Weights of a small transformer language model.
Size: 8 layers, width 96, 1.17M parameters.
Training: a variant of Muon for these matrices, 83M tokens, 5084 steps.
Each number is 128 + 24 x the weight over its row's rms, rounded and kept within 0 to 255. Layers, rows and columns count from 0. The size above them is the row's rms in percent of the matrix's.

# layer 2 MLP down, 96x384, rms 0.128, rows 0-95, columns 192-239
size [ 98 100  86 105  99  95  91 103 109 102 105 103 101 103  92  92 103 103 101  99  90 105  94 104 100 111 103  96  98  96 100  96 102 102  99 110 111 105  97 102 105  97 108  99  91  94 101 100  92  91 101 100 102  93 102  98 109 100 102  96  92  96 101  96 105 103 100  99  95  90 100 103 102 104 104 105 102 101 100 104  98 101  99 104 102 101 110 106  89  99  95  94  96 103 102  97]
[[ 91 113 141 131 158 118 105  95  99 142 112 169 127 114 121 147 140 106  84 132 111 144 115 148 117 118 143 135 170 129 108 191 108  84 125 162 133 120 130 169 197  73 122 136 138 130 144  77]
 [105 145 126 116 105 144 136 199 107 162 129 136  94 111 101 140 187 146 116 142 130 173 135  89 160 123 101 162 144 152 100  92 122  86 122 128 163 147 137 124 107 144 147 147 142 124 123  94]
 [119 116 142 143 129 103 101 104 121 179  90 115 103 140 122 139 140 118 133 101 121 116 119  95 161 133 105 138 164 153 104 144 139 138 162 142 139  77 127 139 141 122 130 131 111  96 123 132]
 [ 86 101 114 128 113 121 111 127 111 175 158 173 132 100 133 155 101 140 196 111 129 120 119 123 149 133 143 153 150 168  64 177 177 147 153 121 118 149 136 137 144 150 129 130 137 137 133 171]
 [ 83 157 153  95 122 122  82 117 130 131 144 112 126 199 110  84 138 152 138 126 164 120 123  83 146 124 163 159 144 112 106 154 112 158 153 133 114 160 145 107 110 104 171 113 143 124 145 147]
 [124 132  93 128 124 124 132 120  94 143 141 142 123 181 154 131 173 102 158 133 132 116 112 144 131 123 164 100 142  74 102 116 154 139 148 138 155 128 138  93 179 156 104 139 133 145 117  92]
 [132 100 121 145 136  90 120 179 135  69  79 154 136 112 174 106 140 164 101 151 129 127  99 133 178 127 153 146 105  83 139 147  86 164  96 148 106 128 116 140 127 122 117 180 151 136 124 106]
 [145 158 187 118 119 125 123 109 149 124 109  93 103 126 107 109 124 101 141 115 117 140 126 119 112 113 168  75  90  81 122 155  95 129  93 103  95 123 122 134  70 143 118 118 116 158 127 164]
 [153 112 114 157 134 109 162 124 123 138 132 124 153 141 110 124 160 128 146  98 134 140 144  93 123 103 137 141  98 173 127 169 116  89 105 132  98 141 159  85  56 126 127 145 103 169 119 178]
 [146 160 151 138 140 129 159 104 135 149 115  99 139 141 131 130 167 151 117 157 126 163 143 125 180 143  91 120 163 162 133 118 140  86  97 131 170 113 118 109 137 139 122 123 109  85 128  70]
 [127 166  96 126 139 118  95 115 110 128 146 141 145  50 105  89 119 105 117 128  93 153 129 114 116 130 154 119 115 140  72 109 109 147 105 137 184 120 156 139 115 149 159 116  99 177 141 121]
 [154 115 122 128 144 101 127 130 165 115 139  99 115 110  84 150 115 129 111 165 133 124 111 146  68 149  63 130 117  89  81  90 137 156 123  98 105  93 137  88 104 129 125 112 134 134 131 130]
 [108 118 146 127 132 103 190 126 130  47 165 116 135 176 134 102 136 164 118  92 130  89 131 180 152  96 144 177  93 108 134 174 126 113 121 136 151 199 143 111 141 165 144 118 130 115 121 124]
 [ 90 130 134 142 107 144 187 109 108 180 153  93  83 125 110 180 118 124 130 117 113 121 140 129 124 115  87 120 128 159 153 133  73 128 143  93 117  91 177 128  49 154 130 101 151 145 127  79]
 [140 119  80 139 151 121  93 114 149 127 147 105 133 103 130 137  73 137 111 140 117 139 149 124  89 137 137  89 163 155 212 120 107 114 157 119  93 126 114 134 179 126 151 153 117  81 106 101]
 [136 114 159 121 125 146 111 158  85  65 164 128 104 148 178 153  45 152 120 120 141 117 130  99  92 177 116 127 136 164 134 162 155 158 123 130 108 131 111 132 121 113 144 136 154 112 116 134]
 [153 123 143 127  92 123 138 133 181 147 129 114 133  95 142 122 118 119 142 105 142 111 144 120 140  78 106 130 112 126 158 165 127 112 125 117 151 137 110 121  84 117 112 113 162 144 135 163]
 [140 103 105 141  97 149 115 169 145 109 169 124 153 108 186 126 108 170 139 136 106 172 169 106 123 142  82 141 114 124 129  85 160 137 109 149  95 102 139 145 110 121  98 144 114 154 131 122]
 [116 151 154 108 155 134 112  94 143 149 117 156 145 124 146  97 151  95 137 155 131 134 105 134 171 119 126 105 175 131 128 118 199 100 108 145 167 152 135 144 152 132 113  93 152 194 101 158]
 [137 133 114 105 162  94 133 143 149  72 119 137 138 156 151 143 122 124 131 131 148 111 171 141 127 103 105 124  49  96 143 105 167 123 134 113 129 129 136  80 110 147 124  97 142  70 141 125]
 [146 156 112 104 120 107 115 101 111 146 121 154 154  82 152  90 161 102 168 114 118 166  93 161 171 170 116 110 121 185 142 133 126  81  89 132 150 121 129 167 100 172 144 151 144 145 142 123]
 [129 177  95 115 149 124 178 141 151  90 110 120 109 113 123  82 171 115 196 118 122  98 136 161 140 164 135 134 182 105 132 129 152 134 111 102 127  94 151 113 108 118 124 105 110 160 100 138]
 [112 105  89 151 136 139 121 154 139  86 137 119 111 116 125 123 101 162 126 142 102 126 120 187 127 133  97 149  96 173 134 122 157 126 148 130 118 125 103  76  96  92 114 134 146 110 128 142]
 [110  98 136 138 150 136 134 153 160 106 144 140 151 142  88 157 102 156 119 132 157 134 119  69 113 148 106 125  81 117 106  80 142 133 135 126 109 101 112  93 110 131 123 146 140 101 109 198]
 [120 128 127 123 151 131 102 140  98 140 164  98 109  91 122  99 110 134 141 138 111 150  88 112 115 167 119  98 134  97 133  79 137 150  96 134 131 147 109 130 143 112 116 147 201 177 134 117]
 [166 127 172 116 110 125 112 130 108 176 133 114 130 198 143 151 140 111  93 148 124 128 132 134 116 117 101 155 141 132 123 173 107 103 138 136  95 146 125  76 176  75 137 124  93 145 125 125]
 [138 146 106 130 121 152 123 220 127 117 123  59 136 165 121 169 104 123 119  97 111 163 152 128 141 131 133 159 151 117 122 149 105 136 138 104 132  78 122 142 118 154 136 106  79 155 148 146]
 [122 142 128 116  71 139 107 111  97 111  90 141 106 146 189 120 137 130 135 140 162 112 120 192 103 116 126 167  70  96 136 127 172 107  91 120 108 120 123 143 143 123 132 109 110 160 118 160]
 [117 123 111 131 166 128 172 118 147 181 119  85 128 162  94 192 124  88 116 183 132 183 117 147 128 123 110 145 142 142  97 113 131 156 133 130 134 113 114 133 147 127 113 230 105  76 132 160]
 [ 90 155 172 101 139 132 128 153 121 111 174 146 134  96 106 108 125 130 166 103 156 150 139 129 151 113 103 144  54 134 100 146 136 152 153 110 177 122 121  97 108 107 133 122 144 153 137 143]
 [101 137 163 111 143 173  69  99 135 160 145 173 143 173 127 168 112 130 158 167 113 118 140 121 133 157 155 126 160 110 170 205 172 145 148 141 137 114 155 138 180 108 120 133  98 175 146  67]
 [124 154 117  94 103 148 134 146 140 119  95 140 107 153 122  64 179 132 113 100 128 153 125 123 151 115 150 140 140 173 127  84 166 131 105 144 123 127 105 151 138 129  96 158 149 114 125 108]
 [127  99 141 151 187 129  95 137 144 154 122 112 120 131  93 117 109 139 106 167 142 134 160 131 140 137 164 125 180 144  84  71 140 149 111 180 123 119  96 117 183 121 143 107 141 113 144 128]
 [146 149 118 125  88  81 135 109 124 147  83 153 163 139 102 147 167 130 119 127 157 179 126 146  95 118 130 120 119 116 160 124  40 133  94 119 121 129 115  77 160 146 110 143  96 141 139 141]
 [128 136 114 147 176 118 114 141 156 128 147 112 129 106 107 121 100 117 126 125  95 115 106 113 112 115 123  97 123 157  77 126 163 167 129 143 127  79 131 113 101 148 132 164 123 144 123 143]
 [157 127  81 137 114 119 156 101 176 106 112 138 156 131 138 113 148 142 106 159 122 155 136 146 111 125 128 117 126 126 149  84 123 112 115 168 142 129 133 120 154 152 135 138 102 201 133 150]
 [111 125 131 144  80 168 100 114 108 132  78 133 123 131 173 169 116 118 132 141 122 109 135  97 133 135 147  93 114 138 115 151  47 109 141 117 149 135 126 185 111 156 153 128 157 166 136 122]
 [120 140 141 109  97 129 174 142 129  87 100 118 125 139 153 109 104 143 152  98 160 112 115 183 100 156  83 124 112 122 128  64 125 112 129 125 170 159 133 120  70 122 127 119 152  99 120 122]
 [119 155 145 148 123 163  87 128 152 160 111 131 110 124 107 128 133 134 138 122 146 144 113 127  93 108 156 138 120 167 120 144 103 148 161 160 123 134 146 184 160 159 136 146 117 143 114 179]
 [128 156 134 119 148 148 136 171 123 162 137 169 169  92 185 116 110 150 193 132 124  69 137 126 189 125 116 114 152 153 116 168 176 143 136 115 127 122 128 140 123  94 137  92 152 164 124 147]
 [105 150 119 116 156 108 107 152 129 109 133 140 123 176 104 129 118 112 153 169 140 169 123 132 130 154 129 119 144 101 105 103 105 162 128 127 120 131 117  94 148 186 118 100 113 126 108 121]
 [122 170  97 157 158 146 155 100 129 193 146 103 109 114 106 170 138 131 155 159 123  87 150 127 109 107 125 127  98 136 116  53 132 130  96 127 198  80 133 114 138 120 142 155 111 155 142 116]
 [111 131 144  99 129 135 137  83 144 137 107 155 127 196 117 121 146  75 137 133 149 128 103 190 114 121 148 130 141 172 117 152 154 111 150  65 169 134 138 141 137 123 112  95 105 161 114 116]
 [103 126 137 134 159 120  89 105 180 100 142 113 161 111 106 165 106 130  93 130 140 143 150 175  77 135 152 130 138  57 103 120 121 144 100 149 125 149 132 115  99  69 154 140 147 110 132 109]
 [102  81 126 150 145  95 135 110 149  68 143  98 113  73 135 119 127 139 137 131 167 107 107 139 134 129 106 130 145 143 134 110 136 125 138 128 102 170 157 154 134 116 117 134 133 123 139 111]
 [120  94 131 132 145 148 128 102 141 123 106 133 153 168 106 133 103 120 127 107 151 114 133 127 125  99 149 143 122 144 136 128 144 110 129 148 124 128 127 105 122 140 106 129 127 147 134 133]
 [122 147 204 142 159 166 142 107 148 144 126 161 118 143 153 139 139 105 148 140 112 161 128 139 161 151 168 121  95  82 117  99 143 115 133 154 157 154 164 148  71  86 118 134 149 157 153 143]
 [147 152 130 108  96 132 130 128 116  75 178 127 108 139 101  81 148 127 134 117 123 120 144 122 112 170 123 144 194 134 107 107  93 117 106 125 151  76 118 157  82 100 137 131 147 154 121  95]
 [108 153 212 105  84 102 164 106  72  93 109 128 127  79 114 151 106 137 171 176 119  90 113 116 144 123 129  97 118 140 134 150  70  91 112 107 143 190 104 122  82 138  99  87  97  90 146 151]
 [ 84  82 109 138 131 159 105  89  88 132 117 132 138 185 127 112  83 159 122  97 117 112 153  97  59 133 139  93 125 132 144 158 128 157 126 120 105 107 109 134 161 129 109 146 141 204 110  80]
 [136 100 150 128 142 116 123 111 117 125 141 159 124 172 168 175 115 139 137 124  89  48 146 129 134 119 135 136 117  93 156 190 160 151 173  89 141 152 104 136 106 137 141 141 130  77  99  70]
 [121 155 104 129 112 136 142 131 119  87 140 137 134  87 115 113 136 114 122 123 139 167  84  90 138 133  91  93 191 174 135 173 152 130 133 144 136 158 120 159 169 142 106 190 117 101 121 125]
 [132 103 158 132 128 152 155  55  98 162 107 108 123 107 133  98 114 129 163 154 156  47 104 115 107 174 109 146 111  66 143 145 174 133 150 157 123 129 120  83 127 103 114 113 130 107 123 123]
 [143 126 149 126  99 165 138 170 130 120 136 140 101  89 119 133 132 151 101 141 128 125 115  97 123 114 114 119 169 145 154 158  60 135 154 119 167 124 155 145 139 151 118 104 151 127 127 129]
 [173 118 182 147 108 131 111 122 105 131 134  67 159 113 133 142 110  99 137  95 117  72 131  82 131 133 107 143  96  83 127 148  96  80 132 114  92 175 124 127  90 168 133 126 141 160 110 123]
 [113 198 126 134 163 126 125 154 124 170 140  96 143 114 102 100 130 112 125 160 119 110 128 105 165 127 197 119 136 118 150 130  85 149 109 132  99 109 124 144 164 154 140 138 123 105 126 129]
 [139 100 117 118 139 103 156 116 150  94 141 140 147 162 227  99 108 148 142 142 137  93 118 144 165 164 106 121 123 109 131 104 146 148 134 156 107 153 101 173 131  89 118 101 120 123 119 127]
 [146 119 113 137 106 144 108 140  94 143  85 145 119 123  80 113 158 150 150 102 126 166 132 141 116 132 125 100 202 120 136 172 112  99 127 151 124 170 152 164 147 128 115 153 117 117 157 133]
 [109  97 149 132 127 137 107 164 117 168 103 115 109 149 152  93 104 160 128 125 142 204 153 173 115 170  96 147 104  92  98 116 133 181 131 128 137 130 112 132 135 147 113 109  93 107 130 148]
 [113 169 180 150 118 120  79 100 193 159 141 170 145 111 105 131 155 139 134 109 145 149 116 118 138 109 139 124 120 102 185 122 163 188 109 109 116 121 140 109 124  66 113 116 138 172 133 107]
 [147 127 119 123 128 119 134  87 174 105 115 116  95 117 144 120 114 141 131 150 137 132 154 117 152 112 125 183 124 121 112 178 113 124  99 124 152 171 125 157 173 120 142 135 161 131 121 111]
 [133 106 159 151 139 124  86 113 118 136 114 109 108  98 165 138 126 144 143 108 130 110 130 150 137  86 154 116 112 130 115 134  99  97 136  90 124 147 100 122 104 126 121  88 116 140 159 117]
 [128 138 115 141 146 146  97 109 155 156 132 130 142  59 156 159  97 126 128  82 103 158 127 127 132 131 141 147 149 139 146 193 136 126 130 132 122 150 160 175 150 129 129 114 152 117 142 176]
 [123  91 113 154  92 125 134 143 137 118 141 162 127 152 136 135 135 131  67 133 132  73 137 147 164 132 141 130 110  67 132 151  37 131 153 134 167 115 120 105 112 106 140 160  63  74 146  97]
 [131 129 113 126 164 145  88 129 141 115 165 151 141 109 116 108 133  82 144  99 142 146 133 106 151 103 124  89  91 166 133 127 108 110 117 115 117 109 133 106 147 133 129 130 135  96  88 106]
 [166 104 154 101  98 134 184 107 149 140 117 119 149 114 145 154 130 122 106 138 100 157 153 162  70 117 107 122 133 100 122 143  88 130  88 125  90 101 127 111 155 153 117  99 134 150 108 141]
 [ 99 148  95 109  84 130 111 104 112 114 103 110 107 117 124 142 122 118 118 101 146 122 131 140 144  69 147 154 136  80 113 128 147 120 164 117 124 132 149 102 127  81 133 127 106 128 136 128]
 [119 129 107 129 140 134 135 120 118 147 156  89 153 159 106 140 164 110 141 172 124 162 143 153 129 150 110  81 133 124 140 112 132 114 110 144 118 127 145 104 167 157 136 133 149 136 135 117]
 [117 155  80 126 172 119 137 178 143 133 149 107 148 123 108 137 127 131 159  93 132 128 131 143 142 121 138 176 130 147 175 100 147 166 116 156 163 141 126 115 151 141 127 114 110 155 130 114]
 [141 144 119 110 101 110 124 129 146 152  88 100 121 155 126 111 140 134  95  96 108 143 103 115 145 111 113 151  88 135 145 142 201 154 127 122 126 184 107 123 106  95 152 122 155 139 120 151]
 [135 125 149 157 147 171 134 144 142 133 130 115 129 149 144 138  80 129 107 144 149 145 123 109  99 118 105 127 111 152 130  73 104 112 150 139 101 148 137 180 128 117 146 145  94 114 123 184]
 [128 121 138 103 100 127 106 121 124 124 118 129 161 152  94 144  80 150  99 114 100 104 112 152 127  79 103 172 135 117 101  96  77 165 130 151  76  49 116 111 145 147 149 103  98 119 138 116]
 [163 104 117 119 137 129 154  89 139 113 144 100 123 132 162 133 166 152 130 144 117 127 157 138 124 123  93 147 110 109 145  41  62 115 147 151 167 123 128 143 124 132 137 100  96  73 137 138]
 [150 125 114 134  97 151 123 138 121 107  84 136 120 203 132 133 115 132  95 132 114 130 152  99 144  97 156 120 144 104 154 159 104 115 133 158 125  93 116 118 143 147 121  82 128  99 122 137]
 [122 112 133 105 104 105 140 170  93 112 138 205 167  86 138 109 158 132 104 140 136 135 106  88 124 159 140  85 154  60 138  89 141 137 148 126 136 114  91 149 141 160 122 121 179  90 133  86]
 [152 139 112 126 114 140 148 104  89  99 129 118 151  58 139 153 142 149  97  93 110 112 166  74  92 122 138 102 128  86 202 123 132 122 120 153 131  59 115 150 105 107 126 143 109 165 146 111]
 [128 101 124 124 108 163  81 155  91 119 173 119 105 154  90 122 148 117 139  83 137 114 149 111 145 134 135 138 157  98 123 158 122 123 174 150 144  74 143 163 176 155 113 152  89  68 137  68]
 [110 129 152 148 101 101 156 109 109  75 133 103 122 131  97 125 102 145  99 110 106 162  89 149 129 121 134 169 149 121 136 147 107 131  80 149  94 126 140 131  30 145 152 134 134 119 132 166]
 [116  94 118 125 125 142 130 141 117 157 164 139 132 179 117 132 150 107  93 113 132 111 137 126 117 134 110 110 114 125 154  37 137 125 137  70 145 124 119 138 106 144 128 126 175  52 125 128]
 [117  87  83 141 131 121 123 182 132 163 128 138 101 143 152  78 129 144  77 152 138 104 121 138 117 127 154 129 131 130 104 118 112 126 127 142 157 149 130 122 124 110 121  92 140  70 131 125]
 [144 113 149 146 140 118 171  88 161 112 128 106 143 129  98 131 159  99 113 147 135 120 124  92 123 108 177 116 131 130 109 127 149 121  96 107 149 128 159 167 118 127 138 100 118 123 139 147]
 [139 118 128 112 146  77 118 129 118 147  98 127 112 138 120 109  89 109 118 105 103  86 102 139 113 132 118 139 148 171  88 173 149 123 131 141 127 101 117 119 156 139 129 145 143 115 137 113]
 [151 109  98 134 113 143 166 117 103 106 102 143 147  90 131 158 142 111  94  72 139 118 143 106 101 127 110 165 131  99 139 113 127 112 112  86 120 134 118 172 157 118 117 183 125 107 140 108]
 [139 154 171 124 127 128 144 135 147 112 141 150 124 161 166 120 137 139 155 126 157 142 148 112 119 162 116 151 146 123  79 135 109 119 118 140 100 142 137 131 117 107 153 105 107 108 107 120]
 [142  99 174 104 121 111 135 130 125 131 169 146 111  92 111 118 127  83 127 123 121  63 113 112 138 116 120 123 109 176 139 178 154 112 169 149  98 156  94 121 131  82 122 129 172 122 134 130]
 [116 126  99 136 180 144 129 121 139 131 149 144 113 148 152 145 137 125 140 164 141 117 112 121 121 127 182 126 130 174 108  81 169 137 139 126  73 122 130  91 141 108 132 142 150 128 118 113]
 [141 137 121  98 129 122 144 112 109  97 115 161 100 141 119 135  92 151 127 137 143  81 106 118 127 141 110 102 141 160 150 131 129  96 107 115 106 184 104 155 125 114 152 141 129 130 127 101]
 [130 135 109 114 183  83 122 112 106 113 172 102 148  72  58 143 167 115 107 106 143 123 108 135 170 122 159 113 122 180 138 220 106 120 122 150 106 137 135 139 145 114 119 162  97 122 101 159]
 [133 133  52 122 128 124 161 112 119 146 146 136 102 119 155 131 106 118 159 164  93 139 166 143 146 155 114 109 165 133 112 111 167 176 122 128 119 100 171  65 122 157 114  93  83 147 121 160]
 [164 120 123 155 135 126  87 163 127 127 137 161 133 102 132 106 195 122  99 128 124  99 148 124 152 121 168 161 105 143 146  78 155  88 153  75 152 129 138  99 145 172 117 175 116  39 160 100]
 [111  96  74 134 106 115 108 107 108 111  84 144 126  59 120 152 122 106 116 104 118 132  88 113 128 118 145 138 134 108 114 102 158 159 143  86  96 153 135 133  71 114 141 121 170 131 125 115]
 [111 131 129 140 115 122 118 159 131 112 135 106 132 147 159 130 135  95 146 155 119 130  92 145 126 129 144 119 104  88 158 102 118 119 168 134 110 109 130 129  98 113 115 123 113 177 105 140]
 [147 147  91 130 117 118 191 139 148 213  85  86 146 112  98 122 137 100  96 171 133 196 126 131  98 159 110 164 121 108 160 110 113 151 121  96 117 129 118 148 138 149 121 112 178  99 143 136]
 [150 142 150 134 101 113 111 165 144 135 141 176 131 136 139 101 109 160 131 107 120 126 152 148 124 138 131  88  52 183 183 114 142 132 132  94 157 180 115  81 107 138 142 137 105 176 118 149]
 [138 133 105 151  98 137 129  94 139 123 147 130 103 133 168 119  77 134 140 128  77 161 116 122 107  97  98 137 114 206 105 165 137 109 169 137 121  94 140 153 201 169 113 125 113  89 128 134]
 [131 123 139 123 115 123 135 149  81 149  97  98 116  70  80 158 164 138 149 140 142 136 140 148 133 112 171 101  83 146 129 103 145 111 122 108 127 139  98 122 104  99 141 121 133 174 132 138]]